config.toml
n_kv_head = 2
head_dim = 64
activation = "gelu"
norm_eps = 1e-05
positions = "learned"
qk_norm = false
attn_scale = 0.125
parallel_block = false
init_std_qkv = 0.0334
lr = 0.00781
warmup_steps = 200
schedule = "wsd"
decay_shape = "linear"
dataset = "wikipedia_en"
Each number is 128 + 32 x the weight over its row's rms, rounded and kept within 0 to 255. Layers, rows and columns count from 0. Numbers have three digits each. The size before them is the row's rms in percent of the matrix's.

# layer 10 attention query, 256x224, rms 0.0953, rows 146-191,209-255, columns 0-55
096:177090109096100185109130132195098125161060156127114118131161123119102178143144080148119143101143169119099112145108140119098145126146112149085112149110150112152157156135
100:113105118151168185060128114179154158156176073164129174092172169175126111140101147121087109089144189145146116174064112153146103118112157114130114196152120093112129163087
095:131164149121110138156106130139169126093097099125116208126129118134164112109139135197141124113109167137076092108160125120133086113143199101122056179104128109108114129109
100:132092094093078151149106116127080149098137136129125130091111095122136120125106133119108181088118143111145143104125130113138154135121129115170167172149162099171184149109
091:096120101146060137082111117110155165153113089092194095140103210092140135147116089122105104188123097132121155093168101088155190143172129092129135189177065151152170124142
107:192076142158116094108116119190142079124191090113155122160103126134146133158170152035130183099105157123190089102190111074181124139112095108161150148101088151098134169148
102:096145084152198150121121152141125171066213140112139115139160138166106161165144173103174082135151086131158134131108158111116148119147135163063125129199143160147160121126
098:160161110182160134132141114094114153146105098138124157078139105157106159125066091171140151117124162069103064082116118141104112093034116145190071125087119168180210115093
104:114123115117135145159136163131162032081125139151151118170114162122192068154136124087179104166135163136153175134117112109074154124149115171149110094147178121108151153095
099:112180086118174142174159163122172156078098115142131150154090172135069148146134069100074189077107161109084123132076108101149136118140117160150124106099136112170101230102
095:071145132154154141168123103144073143099130074168151098094127093132151132104174108071118126146202109107162117185100087156158166117109114117108132083162108098130052100079
109:116183194194122098135195084151172117171148084164145114162164142137142115163177133104101108102115112167148119136141155128173111173157138144099132141115107173099172153119
097:143156161112094161136144079239113113060131139107104129192089173174112105140119131178167134127107113115105114188095090179048171154093079138101131123074094148142042162103
108:091146121151132137159091111098142124134068126108106141084142136119128151126140154069115153152091129102086146124150161077068135138128127100099138124191109133116111150136
095:136145131175072108141149147148121121124167130127072107121108106140148108076081158138136069155165155130135120173128132119205183173132148091090160165113032122137110158113
101:118105124110104082127116083150020187123101151115156179093144122096149139181191079085093156129131116122102102075148192092113115161156098148064127121116107084118111098130
098:117168111128138154147133129109165151119144084179182124031130132131122127072132132142073187155083138142153100150136155144115140118098083137162188190111100156090090158083
094:099126170167160082067124194121157135169154150072135110159209105101122101089102159160107122143120120107137120132142230172175137106202120146160093101097149151096118145114
095:146215060129092136125144144154134074172096126033091155088147113118127147093147166145140160117178158187164105075166183090172113170137120144130135153101188099165136080073
098:080118159167123186188131149158069072126108109100102133119175094100167172107155133125085150084173132124134166061123120141091117116081174140141151137168161116112128128159
101:100170136142125152166177098123208201082082115145107148087121116103120192081117098092148150125166170114150157110148156091185125065145077115165131136159082117076105173098
109:204112147142104109139071091111084118138125108099148174124093121156133149093145115181108117137114197130108126128125123125128145142118112150084087048101150170132157070156
107:169156172078123143103122116087153167038110091087141080074128098164124113122196219122028125146109090145132145177142058142152126174117139154174117115188080151141117096111
096:147117130111109165108163152183115203189096113127164175070106163126107082135124132040100124159043129184180086192111094120115122142165110125132071161129086132053138116086
106:062123138133133161131143154116174152138135057101190134122176112108135114041139148105125128191163106149138124155111101131097172138134134156045137185134104167138076091140
105:108175144110141090124138077141113078134174113100165107125193113117098196103138160125074148094189117126167142115138075136136140134168063150094109168153163148089150109109
117:150183137152130132128159175198146147129130092110136136090161118072172116163147156135144169152095145197163131132173054128178112103157106134120148100126129182112097143047
097:088136089149132107126130068102086146163089108113115127150185137158140080176147171112120142187137118209176096106171064152107133109156113080078113144105135143093122166126
099:160117128072170091091137190086101164104130169126171153097097084100158123054111108179053117107164195151084150101194091100056171133149074094114150115151148131145155133085
099:158107135115152146143142134093101120101223107092122147131078107123102127109108101133128106147123140140109131152153153148135084105086120167137111158093135121078112076080
106:121084128137118134144119083133122155139096106127149184110144181139138125103127213064098168162179074094096158165145073084102104152101074034135154175093076123103116166125
100:146176125144126100101160107223061116095056107138161116134110148172142120127140160123141119117096119140177138112124151130150157177130115139090105157168095231158151120154
100:116171046109135115142211190143126128136125115064144132148097144129123090109119101102106077146082103121164201134185081141184130120133145110111105095131127106131143144114
102:146201093109098161125144190118075168180068113142127167111160109073115107134091132123127093081141164091089134123086185119144156117087125122200112064138119123140086098143
102:149133137081132108201149113164191110135092140162131116146130099099150174178100156114140109133134154086169108081147141132064079135132068119092187170180156101096152111105
085:110074154093130112161125142107133127145202093119149174135182105116167085099179147136105134103149112134117063156144078152141151129169103205109124142091152070152108095152
096:111140122157123138129158071144186122150090086126119133145123132121095124144099091167088109117085142184119150163099147171122163174123152144162129099108098122090105156094
100:132175228155151125132131179151144138179145130085092176141167093070053152152117163168104199125163121145086142080149123104152127084137136137124103168098067172132100100081
106:100133132137115129071190209143086086138148043082143132095110164126106152163178143123158142124086117179122109112126133124156170191117151090116139118149131169065032142105
096:142108099166139090122200158126171114142107124079104138149116158117116102100183072158112148133049195096116138173148095079054104104124132128124110154174083072149134174134
101:065081064156117132144127062129143163117129201104136116140158136075113128102157155143114086110126135141075089099088119155125140178091115084155121099165116149145117169101
100:124160124157132156147127087124129102159155139154119129102116141119150122095064143158115084127130116110119178083098121150148099071116188119101115062084157150155187194186
107:075121126116102075082099116196147153155177143130130154084092074083147093141152144096120149147109148051158151135150095091151105177140113189129170108181102117100184127130
097:112131110090133112124147101140092199103120109129173063131129085103093108125124129153084154181202119106126102102096147072146110110110169116121070065126132158085061098093
100:157097086142161143112151108086146120084103113178113158186076166162153121144077139120163081138118162138116162164140138118096134085135124137116091124139127151076123132134
096:163067143142133101164147141176071141107127141082108103139142155122134054079146139141124116191126143115172114174141186114110136126187096109191157111138156158116100128089
090:106086109138126089122166087120142048057136125167168135177117162111138162113140141142160181109121170131124196107130108164110128105128172163159127177002077153137142168068
103:175103137109075131127102106088095109130160182143147071082107113120129065096095111136207100102143118083126100156126150103081125127144102140134161143139188091122195097174
093:117074189100126160121147152194156172153164113120133141079124115175112137094154121143118145090114119119187125131109067093109100099109108149177171172123096149163141141149
098:152065130123136082055138077148103191141089113083122178174154102126116115120106084129110159100125143076087147119195122102072149130135109135129121183114162101077155162152
088:100065088060118141161126127131192128118182171184114088175102122106144104118134111160127130126084102121094142155121102118100112073086161167095152152116129112141114150095
100:138120128089115178063185129150097129116119104158170199134084162095108072153068068095228112151119127119156132126166150078077212165156177125101078151168113136101149127102
097:196078094111109123159169142139124054123146118125115157123119121085136134117141118132076139120125138112203130127202165109154157170101101110131122138150089139095126177107
096:109173236196131165047152124144131068148110169125132172145162163093106142134151136121153084110115104133137135076093178092153151118111117155104149097162114187125137148150
101:152184089107166135059153070160156166191126101155182170134129122131141153097095121102115073127122148069183088149134134120093165116123103104095101176108165155174176094074
095:112152087085096120113183163114173067140102076141125123123181116117149107145109100126111126179080145191174117143136069114102143146120200163112127131161129103115152137109
097:121144132128146080171133116132115162100136039091146141141073152104099136122156151124148198100125192087122059087116153158122084146109120148180090133124107092123129139101
100:102182157144190124081120088092071138058139121147076186120103104117155147128124137149144155082164142084177160152108135128182220082111125146157142097155123135154100182070
094:131190129178116116141158137138158138167213139112176145151107111122145144156152159124085061146197065119095132195157087115130140163132152139171197105133183149141144131095
092:029160152097136133131159105130084144103151137129113113190117165152114100110137125125116127129138128087145191109147115151041122135110056106128173104118148150076095083150
095:118123160153093155112125089151135123177095135097103158086141129142160109097161082113069181167110161065078151098189160111112154117134149144125147119171117092125137160176
102:161132179172121083100127170171114123138143197056060128069119158132125098091079107132088136143095115100127130115092131136165187163152103114097155135166100105166156146089
102:102103080096143112134166181122032141114132165095110158091091127129119175119131103120142140123093098142173089084099160146150148115094095148131094103101148083106132184118
103:125139090151137137152130084096168099124143114118170084112097112123191117162106153059111161115103111147162126139111129120116122154145099101168137182104094185118130168140
103:107075166116171095192134198102135126119131174099090097059160137112119162117123104061119114116168102067168089127136166163120144133138079158152148141118146147098188200113
094:063106114142057126127092132109106154147073120104113136124156104104129100142146075141149114104102115173130132141130168118103170163124131156100102125134101094146134106097
098:109103131184177177154139120178068133109107146022130144181097087156125110116134186122083117089148132139172153070120144156122155094151148140096162139114131108165125108131
094:084135197149142146134125126125115082110073165139130145079156132128124144056108182111138162141159150111148107181143151126153125065213130102202147107155134138107120229115
098:159117052168182108147113099101074144104122131085074240110149130135140123144163162116114152115149162159083144100107137101103122162092162154139143144137121129099176098167
101:077139151110075112103120091128154169114116118134122126130138100109128123146203167074086086118128133125113147153124112211107183177122131131134134144145110171115133100172
099:071124137165090136141169172132117157140058105081153146095095130068117125151093136134085115080149102131129124126108114156129175132129094091033112131125113156090148172074
093:109112134129126053113123147118099143140097092079149129139151107157124099121121141154153106189114054158105138118112158174021077170151136133073142133191136148111174064087
105:112127153161116092155080107123118066084161129168163094109144090146070138115130141150086140136182110141088114111146153163125139161167083146056130105113137183107182096134
102:128153133137172152101134157158191170099186070146162145113131121106140106072134142116136152144094107179093132181134117142154133101135168165094057079142137155155131147074
101:115132101124086112126132082120084137187119141082115129100157171114138088099165129163165151173133108170102113108152118123168162090172072116064147114115132172099115133118
102:138111131091104127142114164095164117170110187135118103112048164071128164076119137118096127113116139119127161139160167101135134070136089123166174131137143114108142174101
092:096137095146161163168179136199099112131191096105116162133090133126120124089153095096141135172101125127102094146164186120167107150131128118139158147121160150047059067116
103:078094124205128114127103146158137136152097130159149181136142154169134112083137180086122077101148140045087191171140208115082132141142097057082091137152075159104066132183
096:197119151137088119153113156180132118161104124133156101160129172144136150173166131135139112154121131104136069136080107144200123127130120129112182094119109126093068177155
097:117087090136143124192151122171108142093096118137154097113077131181151149106150141169061138123097109142118165134165124177123117155095170145071132100152154184138184191088
102:147237081156150130114143132119102171204100083167117133126142113101083101188147123152136060157102093105058156096057155162109159098134127121198114082143111160147098115131
104:130137107096129107186204156109129149065113122102083141149109176153118141182163137142143144108143156086112136121138152135121103149080071101154158175131124152099119130147
098:118152180105073180115124122175127129172173141143149186078114176135107125106168161083156154080084068177108106150131118125141096104133136099132109140040129089143049086121
092:114163177156108123129100131076186122111042077076059080143152166125124156134168096090094149155112130159114122163107180160165147120125173115096144112120096179121086112104
098:102097129160141137139157138125119086162143124214112160124071109105132061118141131147142142161177165122116160161165078102115117125088116082143138180134076143117128154127
100:125098198114165089106189170110098122119141129163128118165121120086124132158197182159125141113118121108106129123128128094168160136191117074159145177160151162127105107121
106:174132125188192140186117098093129108096079122096102117173067114161127138127103117125131115139092136119122158149145093100135115144103102144119115099158067152146096144134
098:145050048128119096162139077163130126126129153148165136168160166121111157089131129121128057097186159085076137088097091169084085144110069082079142096155110169185085183086
104:160198168130117160109111077087127059175193089147090037120138149081090101148084088157120094127125159133132109123113147159122111140110124130080086096066117180164154116174
103:169098158152105139121069089133124140145115155117119157111134079132161102120127161117123090068089175047167107110177102065076104145166109118097101169188137162100151100127
092:176076167158077154142162134165181149114142092116111154138106099144163127117104130132098113171147142122084130159086162093180149085145137131100127071138129112090053175106
098:131151140168134098121147138063066143138115173112081085122121081114109116091072083149150082113161184081111166206159172114099136086075115097086073119112061115083148098128
106:163084111108129115163138165168123132063165129115081120164186120100080058145149132120163121141124160119130171096154145104133160141104060158182078077135144143131116109116
# layer 10 attention key, 128x224, rms 0.0935, rows 81-127, columns 0-55
098:123077116096125102064190125120122109147175092156104193136137188098163099132092186157151207127125160117081083110151198162071137168163137086158111104120117182182103166134
093:177148107084136109120148170108096101112149150151150143146108095098120120076172108193128143090134065174121129066164175083118116113133072137163121096075221137164160147190
095:121110137115145105116086143150158181124122163125112222134130104153113094157133120135141120132083095191111141118148143098145145081113066121136114126134090170150113217122
091:138114176162087080060145140134100176114094117117181150167104109173140123121102137132159123149117144137073142154151133148140103111171139130154098135088146125152143142166
085:095075116120145151104139161105132107150099154220143121093147138132103153094142122112152168088172138126106091197108180177050134126134144161193114184115097128142084175164
088:052131095171109144062112105083110151055168171116112175100139144102104124189188094141194117170116142086143117143107178104176152109143127164090114129171141092103143122120
097:207081082102113096157144148132107120123139158117135120154155165153118170150095105090109139141116171122166128106233125145119136139144135135107141163054115162095075128154
094:099144148167153120073143134116110088122116100133138101152136131169144131122116135152141092153104133131117081139080163086175142186075175133131126125158118148152204114215
090:177185143158145114055113098174140141194115131137134125101167137169127160112118167090146118111165172088176098155132201096077149140132129159169104117117154152162136149149
095:113103100134157128135118239100171037095171066101124116099185067162148116129129129110134088166100151112128165105113125122119114123117131141146139134170136125145157191116
091:147095059081153181140110154132130124102122100112102138132089123065121131076080087150119137107064186079131084086132204159139179122122131144099164193135032114086135149101
087:148185075209096105078164103141148103129168128116099155159110110154147136119120145141145112139134118077115150142058028163116098108143122139096101141131134116149129153125
090:131109115176107092109133103150179138172115151112113132170124121095117144110103116159088071146082133186172134141133077130140137101099141148142131086061091149147132115098
092:048120101121050103102186106146128176152165177208128116133127151099170148088114108150156112137139125104098156107199119161121118079133112112084178142164147163171118106084
098:103125100129117133149085136108090097136067118132073146131134185114189174030101042117106152138104097132156167119076126117118152145126061165138158105152152127119129159188
092:104153161160152154115127103166101132073107118128120198169116100133145165166079143121137080140095108123141108091100151156112200117146117128186112171159126085127113136142
096:097103133069108144191148150133089113119127139163175153130137112116114155148149161137164116131062122115147126089128097163092117129131098119097021073093181111168130155108
101:130163123136139142147094140123101122112164120121161116104088086163163158135114159093115129070092066135145101133110080149139160101102106124153166175049080109144083175170
092:091112158170119147100144139099096083129096157076133105076154108167160123093078134173106145182126088081138080150187105166151156166100145164145175134084100108109166142133
088:090102065116135118121133104122130154069075087096171106140087108098141182142178102139140123099143145132128145081119186136072143185167134147112152167161175136161140103187
090:141160059042127172152152143134133146125087153072135154128080101124212156088134150140085090162158116160136168081147162139115113147127145107130146144102145130143104046146
092:202083097133108148160092140111166104062090159149134110142136064114124190101125081122147174124135113101115126070167127079106120107100033150126150175128162112082132195091
101:130097124109172146130147112131117185078137098126120162103104128175092120115132185112084155148132232127080136099140108134128101173133137089074057166093138182137087129120
098:082131137209153092124125188128101103089201076140115124078120111166124124122147093125084092096112143151147115145173143161128121100091117123128193200178105106112081078128
092:106134140094156082118082104102137143119130133081120157163188144090114185155154149102179121070147097080173088093144142100090118109120151126121103151147107134087120098130
093:166090158213141104150174099121115089141164088141063163161155121140090137140115088125112096056168095197133106084147077108146130116176159135086127121152176141163151087189
100:193145150165126159118054098115109114056131132144173184080158102144127202139103098134076102079186111137151110129190122133127124198151096065106136140138142132135175102085
105:156099148181146117105109123146114231077150120085178097132128138092149069050148086119104053079126103185147122175157080160105069110107120155102124146133120131136126094115
090:088114141148096106161083074119117170140107146121068177157121142161064117062139130219164105116102125159190127091174071135103144133119140106119122138159169122137144095131
095:188143135121125094147125119188132119145109205154175097147183176065069112069064136160115162145156159098115080146191083131114085129117078071096108155165142085147138100157
093:175150157128150182156143123143127112135219123129117166134088147098133085130133087146081104181135107087133137110120162098106165170091121090100088117111105189091085082132
094:137088128146188110087106036175091164102134097187111131119104106185130149093177100133159097101078096078131121156103137122108097135102114086132117146116080103103063134151
091:154136127107063094066126133136157125135118155190122110079157138200084134134171088127098128115102105089143152140160135127159091139130124172134173123115132097138101134110
096:208135079090127097160162112155124125149143107114110167093100157129095142177146141117078131140123078145209177135128116148152110177158119125115149128122080177130204154094
095:110159132132129126047144121118087163139089178138132099149095102094144100136070143137098128130105069091157123157121118128111072117118137121207136093149108120113172125077
099:144109113074093141134133123148118118101081110133117141126193136081137201124192116133078164186160100162114089115122073121140153173091073090149121115148143142088085156123
089:079140155139055115180103107137077136193149096185133136060100157131120072113121146082140084139088098137176141187111179124107096129123130138116154117084065111124111133117
091:111160155153145150106146110136195133112136135167093129135104148111141122128149147099103123132134123144133176141134155174129134123120202202112171127119092142092158118086
089:177096142159160153110144095113174106161167128076154140110191115123074094120101108154095173154151152185142173071112094085125161091069129141094137124121106106178094168117
094:073125130125162107107152142115151075118134155076116135169101159133101129124173173129118126104086092159152160143088098148140161148092134107089094167117164175205116087152
093:136116078072114123109091107132087161126121095101083176201089175179178089108058132102148151102095144111107164157162106120159133125079085147158131139150101165086143180138
096:166110098100152090159133117075140155087119121136113162156171123120135115105217171106143137124168166127114107130125132169168109162070122095110111187058123153147144170133
099:144160141113088146160138084084072149215120111168136120137110118137171104146136123101157114142153140093141106123158157117171149095135122161052120168165094131129143119094
096:145111061154167092111088105124105140118131134107101151143113052143140057101092165125114111121157165112124183107168129128073127138194074080104129119158160075103102117140
089:118176139067106133124160102137163106113183099149137169092136096159081139079121130118144159130121146117189107201120077114164060104147108136091126100084126113119080157117
091:197087113120123124114190160082079226105075137070163099169157118119111183182123128145088136107133120108124142127100159112088112118116130166164063103136107108145179084181
097:138104107179092112106145128149119117132093089127115132087144065132111091159158105162153171116146150135129190082167107101119153167073145141198110140179125095148163153132
# layer 10 attention value, 128x224, rms 0.12, rows 64-98, columns 0-55
088:163147116121111136083095086183166132087152129135137130114137149135170105180092131171120133101140107148119063125091135164083169159152086152130137143182083115127153119075
093:139139090125111138206095114083144090116218085117160164142156159099089108164130139139138173159142119129160109119122093125122181134155117083117117084151132138077145174113
082:137141149151120166160139089152127120168113154170127120101124101165135100102149145133158185070114091149128170138114124063055124128151168103187163153124127155146099151100
092:119133112159177121093132121161102085093191110061117108116148122101107157174101087137070094145146115179121156149121147144117173142118126135168127193116123163116152127152
093:104169141120081127142123110118162132125165115159140123118149102173133116149131141144179209099135105103114072082156047125114096100120146130136178071135190170115162125121
092:076189110156161087136056091138172122105141131094146143131165136092146141156084167188122062053175143094138159119120170117143116134122104125143105089105089113061101092098
094:162133106137202153138183142131179147128097137075145110114164131127111169162155149071117136110170136180095103139177154141126107110132105125130134156143146059155095162107
088:149121094148120121137168185108190093057121099120103191113090074119145132116116159095163168172098159076107139169134131141133111103134092156134220084103165143072140047136
092:139105110133150175108105152160140154107079158160184198138157135157098059138111135121097094140101146129106156154183117116138176088185139177081097105116106141099127037142
093:103125165160119134122127125163151177122072070147083156087149133131125172158095203112139116071115158112102063155131109087136121161110101103069174142145115162102146154111
095:145125145164168042113170134105109143178142164149133130117100112138119134151150111074081128097077099115115121107146189106131112096152137125130109052144109116193153167129
094:157138099100173064127091051122145085147139138130157119134208161128173105134167110110077079131103098147095099124152159125103096135201169189128101076106195164165099108110
090:161105115092144153136166139148131134100162120123118096095172132186160128107161100092156158099123086102125109132085145108149078179090068079088163173167153130110137100147
094:101149114076121132110100157148152133160136094149132089158128123112125104120167162074076125108173160077124121070115125159140107136110107133144135202078132160140138100094
090:141137148148120149138097193184159117102178129126134134217162172122107255054109151121142128210121142132218108096087188123135112077084136092106176151134132106161163114109
090:047076109159102144060090095136178133125158078130129159154122071139146127138078124118064089137131149093137096155142141106147123099144179090068146154146135072176146143099
092:135055113159146104108136154088126080131133104154083092072096096159128066114113112142145143118062134150126094153095144117144113079060172106110104096127174133147144138182
093:140113142092092152100155188121082128149094090092137109094117180119145136154182114138056103157202111156112084147087140200036101163120034041147185114128169129129110152075
094:124122131101098102112149156114132106203110094162103157181092143117132147145105133153180057136132152150081137112152117124102145160057165116132141121141152103134128130136
092:107092128106151093113122138108181093123091152130135110153096184161190140107077116120122120070182150118156152158104107110098089106138133153127145138098140133171136086146
086:084126171130125071096187125121091103183069103103156120131139142137115132142116140181158158101092133145139124121145133074134141107085131144189079166146184147129097109122
086:139141127117100177123132161128130116102120096146138144119110142146177151174137077142109177123060149076117173085144114123140120098165126071135191079108137185198143117139
090:171167167108163118093109204166098133124108074140125126119063116184104080113115116127159106103112118078126155145084124125127154133162128120185167104104109138184141109205
098:145109119102161187079068116162157129149070205174135065182135127091129126124152113109088107104175164121164162160176159099144085125186105192147104139129152131127145123144
090:126131129126135109136095070083129062163101104091091107111112113132139101139098113127153128104133148143117086112080210120125178171154108048079161113205138148130128076089
090:097070133153205150053124135101094119178151180160065195164106129103109158108185103086141130163104209110137107106141115158067157109123211166122149191108122126115121135135
093:125040138129107165107141134165049116116047097178101120093090158130133088101155115150190143127191098109123155164077154110114191134102125125097156145076114171138176123084
089:112105129148139123184116098149089123114121109199160134172075152056143173151059145126166131152117166124156152158147159179165165122200146128091121173100160121068129101143
094:139160126156141134115075133138126104120101140138091137214084113121108157189142080164168123177129117128089067165129104174071157174064096115085157139138109135127178079148
096:137131125138044141072136099181111116053122096133108113171174152112111149200151156094130141081113179099141145217111087108160124129128120092165146107108144154111120108123
093:085157134156126114137119136145151129089125113097127105169137091110125119133172144130136109134135131144168137090129161184174112136144118176137101135123148129113224141114
092:105102147182104109199118111140153081157143117137102111126137182111126109172073104112080075107159053080071230134103086089150079163145118127137155178139158100176113115120
091:164159161169096076176120120170091099106111131095129096124122127071144110145135158116095124137091156131097126102182103127118179156082116181166146095125144123183176202143
094:177058089163105082076167149130121142128132108087120194133185132128149149039139175142080109137109101136127132133112129113126185107146088137141139082155117099101113130161
103:114090102114130146139092182119135184107149117152119126102103120105050119139108103089132075110097153172155107092177110134128082119113116114119137108127130106203171143156
# layer 10 attention output (transposed), 256x224, rms 0.0987, rows 128-162,192-225, columns 0-55
098:149153080107098160110128154121158067087136074155127107145126194104139147120141089146124138073113109133109170087140140119164126099086162104156135131078101119151166125095
102:079112203085128084155132107137139227139094147140140191167164127130173094167091081139085168147140107060104113187063138143110056167099167165148176086144091101149120128152
097:144125081172130157153109059158062073135122126144174105114108070081148130143084079099084168102160173178155133037132141129143183108113108172124066116126224158132109155140
104:172121123188097057124084072094100183122079064160118141145132104165120110103134158178146150124179076147151127129094140141138107141110139089109148105184079122186102147161
097:130171208149089111099164183118107151147108134096184192141138138126164092117154148170131097106091165123149121149113138129135127123156096134175118068120160185108151151121
102:161134068155124143132165108124104143111111189080159106153122092126136118159091179131130171072109151176123134111107129138135106146124058112124157154153122078172128152178
107:094132161129138109138086114172087191165163093156143087150153124111139172152157053161123079087114113155168167104110075085130091094102123088093144124069126149043151166170
102:054123115215120144140149087186117107101122126143104139152115107081207114143060122124156109171141143134171052183191153171121140155126062133138088200050162067142131099051
098:153167145184133159129161104156151171138114038162107141083148093120099114144134118111132142124123149187073075132216164117126124132100075055094125154136159090171086144166
105:171160123116149164131124152067137180164088136137089094121164151203098153089138137101143122116087171109117147126096138146132102163138129089126100067135127103120180059092
105:123134149079147179126135046091135163095094054101129119112158101164118126115135095108121156133183100149062109093050137148143075115128201196134160130151107126092138090122
104:113131167094178154132168109178131143187174152108124095049104127118083132079133137101092141153097161092110079069146146156151119041181114171169163176132153127098107155131
098:154167084161195083098101115154174145106163113106136140150074117082199132166082083163188126092090093108119117141055146151160092082158086119066139089088076193145136134170
104:137098121144161133108008138133107107169122117098083202139124162146113119130132137139176209093146149147159108162130152133097165175122142089162200168039113086169135143129
099:123086164098138048109125167190139116113116110059126146109118124115112117180098128100121150150140128110138116120087107102095126146177115141097067095117086130165049153090
102:102118141105090100136194159222120100079188097108078112165077169143147089148099141122142098120155118115171149119128135151130110187107145093109097175162145161104141062077
103:139142134078119148171151133171134125114167139117130139142130115110074145119189060107123114137110171126154189132142112126136127126129138145087159081162149098167139141092
101:121108120124102147156135140016170151110099124088106141144115119120087090099141093111150143099170122176125120177127093124181132116116127106123152118088115210124126137114
113:107164096105169096179049122129151159114155105115119191099099125163137154124148128114145123109101164210115087145110168148109124061118135100112130127156069143089101144147
108:188109126141058153129127085132116162153114110122147126152128208141133162154179080123121117124124111156158093129164193119125171133092158176102108172075127104137158130161
092:131144144144129123130098092118079139139107154094158098075110071117124163114097145178155171120134155152111142152134190134177152121177139188112159194136144129135155102143
102:121141154095131147150138147141152126140149118143167115141103145084119130039121155107182083128153089070168173121133166148103123141119179119105090169123123152173145154044
092:116090095194117165099111108117107103143155117115138152141103089092087122142146169157132158167128129114188107129134146107143101203113125152121059149067143151168071090077
108:172136151155099139126133150111084092136191113124082117124196128105159109115095143119140148162181096146085088072074132103075126111134121107207108183165151141088135193198
092:156098076135130158091120059124131148148141172119147123097123139106119080127132162139062142150097112101141150122169120138108144121050146141161149126187154176122101139063
105:133163130110126099109093080130153112150120190096109111088110115149109127137117090108181141183135168104154126150170186162123185147104129116105188095189148128142099082129
102:163125157088130120097051115118170133101179137068098137088170127145140119107068064189100147086161106133143114099146111117108114176153154099127191114101144131111126129144
100:145132154115111111107192081110168147112147098120157154120114085094101095164157172172071190149157105126095114143133125164164161143083119115145115089135098137158125096107
099:115157044140099135067162165093138129161092125129163153171159167110117109204096108085124130146092129074119166175088166091121081078139106142101141116169140117134130179090
105:141157090133164164159066092113140173151118156097086147170151107131086148114133156055129207187118133068078116109093117115077122113144122117120178144055103107144102139140
102:189126132137134073069132059147110119141118119175126154097162161047144156146180132133109081162136130063089155105103123131063112081135143106119142097137132120227137079097
091:165207125156118108171111152133212146133167087147180158119118140200098131116069156120137091113154131149137111156110159160136156107141117139159123146135158092160080093128
100:145119132131157093109155104144108181140146120158093081125175113093104154125145135135154131130115120126042173146096168114128183112147156137162114133079153170091091174118
109:066085100179140140170106130139176127148143165066108188136074108153144097129196129094125129092098125139137075092130163121122116137133158109146117127118132171158117156124
115:103159139121118167145169117129155077101110138173138091137188116134143134057210103089138111105139164122130167160077071131129166097154189106117166102079132074145130136136
086:130043139125115161113136085127133171128131108079112098168086094172104122124174132096121137127070128148064171116069136126102127162133106143108126118159086150135124145198
083:112118150116055171106133122152076150132132104091112126121080077181128152123153172144144128095104189147045122120137142167126188099114068136112109157081077105128107136110
072:135114180032108098096119189078066132120105162155108173149140138120080109125125129161177051148149161080169163155191147163126138135142120118135083166158138116093143107147
081:089108112128158162174139111131154161170133165126087154070061169078185168102151132104172137126111152091143064101116108092095128156112099117088124085125116076110147093133
095:142095114123152134085119079162110137087106072170126172181118107147133116158160142150072144116115151150109096095163132122180107146112131094102159140124073114093152079124
093:118156211076156123133131105147167140118141066140080152123113170106106100063124121167115165137036086167114140116125098122114141060093150104110166169063077143143150146105
085:144153116103079110103150148181119079093105127105117114113181116132112077141128149145099124130072177138151113111122171115144186169126127149159119091161165146148082097083
083:150139194109116114099090083106141176123134093138141089072158114201085161088131108122142122121112171132128115130085065099172157102112129117092110165147108143121156107182
088:072133073081164079133113183099118137138160119091156119186165132143109160121138111145146147108167130139133124108090143147120126145099145156200183167121163166126181145136
086:062115143088094127127136146156122107115138147048172118198145088084173046169142107135126090137136101127106164125156125127131119062139154150158093129089124171142103099128
083:108127099137149124145143140152127033101157155133110095145106185110132199127092100177167134144112148132171126131193115093141156156109111078086126154111150157110057160123
087:107159090124091120117168115117144141131099089189041174175112128172130176102132123156153116110128163077099169069060117135096095162089172098090059108158063075150144117202
090:082142142134102161114133117097120142130098081100146140116117095144096123185133144136077115180137084184024139125170129159057178136131169145179084116157106132104172119111
087:135147152120155120123183077063140164108082164139166097104112108158138133108095143159110117168084158150095116090183119111173161158112131126168130100152119121080171131140
083:116110145130142146069102063086085111150089178170125128091128128170139128135106121123113116128169147093137098118187120156164177165097136180111113110136154079092145114144
086:157134109147235104218153137050152142116057187126142180125120110136105181122156139058150155124129139126089182038120132130142125127140150163180163086135089160111108165101
082:144192074179108090117080091101112127115090141049094148125158121125146161160103167127167128125147125168073111129114105120138117109162105106152123167187102126105155077097
083:115134197126108079123123068198099172229101150140067127146138132131111091151094186198140141125063142116113170076118163107102157118173154120169089127117140109155137083126
081:089110149121112155084182103156130111129132157068144131158185130122080130132175140129124149079084129082114181155089126154106075165131151127166140174113075178078101117128
083:070162122086107121164110178171113132108158113114154136139149080104088115140084153170177114165105138141136137114153106157132180126074124103097178104170137178089121105082
088:140116167095123127108147175139175085100134173180157130184141081124158098079125117125100109146157123048142150136067109135086092123120138129158148067155158115182131132115
073:153078119111140101121106160196105122101131151105076091082119149094122121148113121103124134109123146164102054094067106145169121106093120127121133125167173067098135103132
088:094155144149087078120170091160142116134108183128094120154168145120161106104127125179105104094148072156112111134184129148109162090129133137101202124101169117087168114142
094:104190130157119095170146134153119157077061175092169153086146133156133192167104087119122178136169132148167133143162147142189116135104140146145144111157136077145130126089
087:104116142159128097131136220126119246154123094125103130140148147114126133135144144157122089134145098141078171122088117184104055111184101118142095164061064137126133108162
081:121110097158130137158156153135153077055178087143186053154137092118098166140132164142093084114102104112128142153066101083158122188148168188140133112135097134113169146073
082:099155108157084122231176158115111098152094151114213120114080215107085124156191156072143175128158124137179120142137165146128136143132128133131069137172137127110114122171
081:208106071151157141105116172154133153145072140075116108091130151186121170101162136116170064095063117142130145102087100118150106104114171095176128138124119075188090159126
087:093110088079109151192137137115179148122126145155134123111153158181125157080168150163089139093122093154133169055098140175132105106124145173126154117157051163145065117097
081:121076080112165071160049143111109135200136135148127102182092163115174132115059145185141092110165139089105154089194198198118125108126119178091110136093141115136157122141
083:160069069123103170180085127038101151125116134101147145075110134118149150100077174104091147074125108145101137155133125108145110100125122184154124189096112101069094109158
085:143113163105129085068160145110061134137082100118099126141097177108112164077160124101157098214127086155111117118244145136120154072110172091071096115094123182139185134124
083:122121134156129160058110121127139151192109123144093151127042156146111136159152098093092119150130141156153095150208077131111122146104104081075102127150144139105106166114
076:133131113113097129155079134126117097148149156180116083137136102095121081161103135137135169151183139084112169143142110147121130136115195083036094144153153129144125126113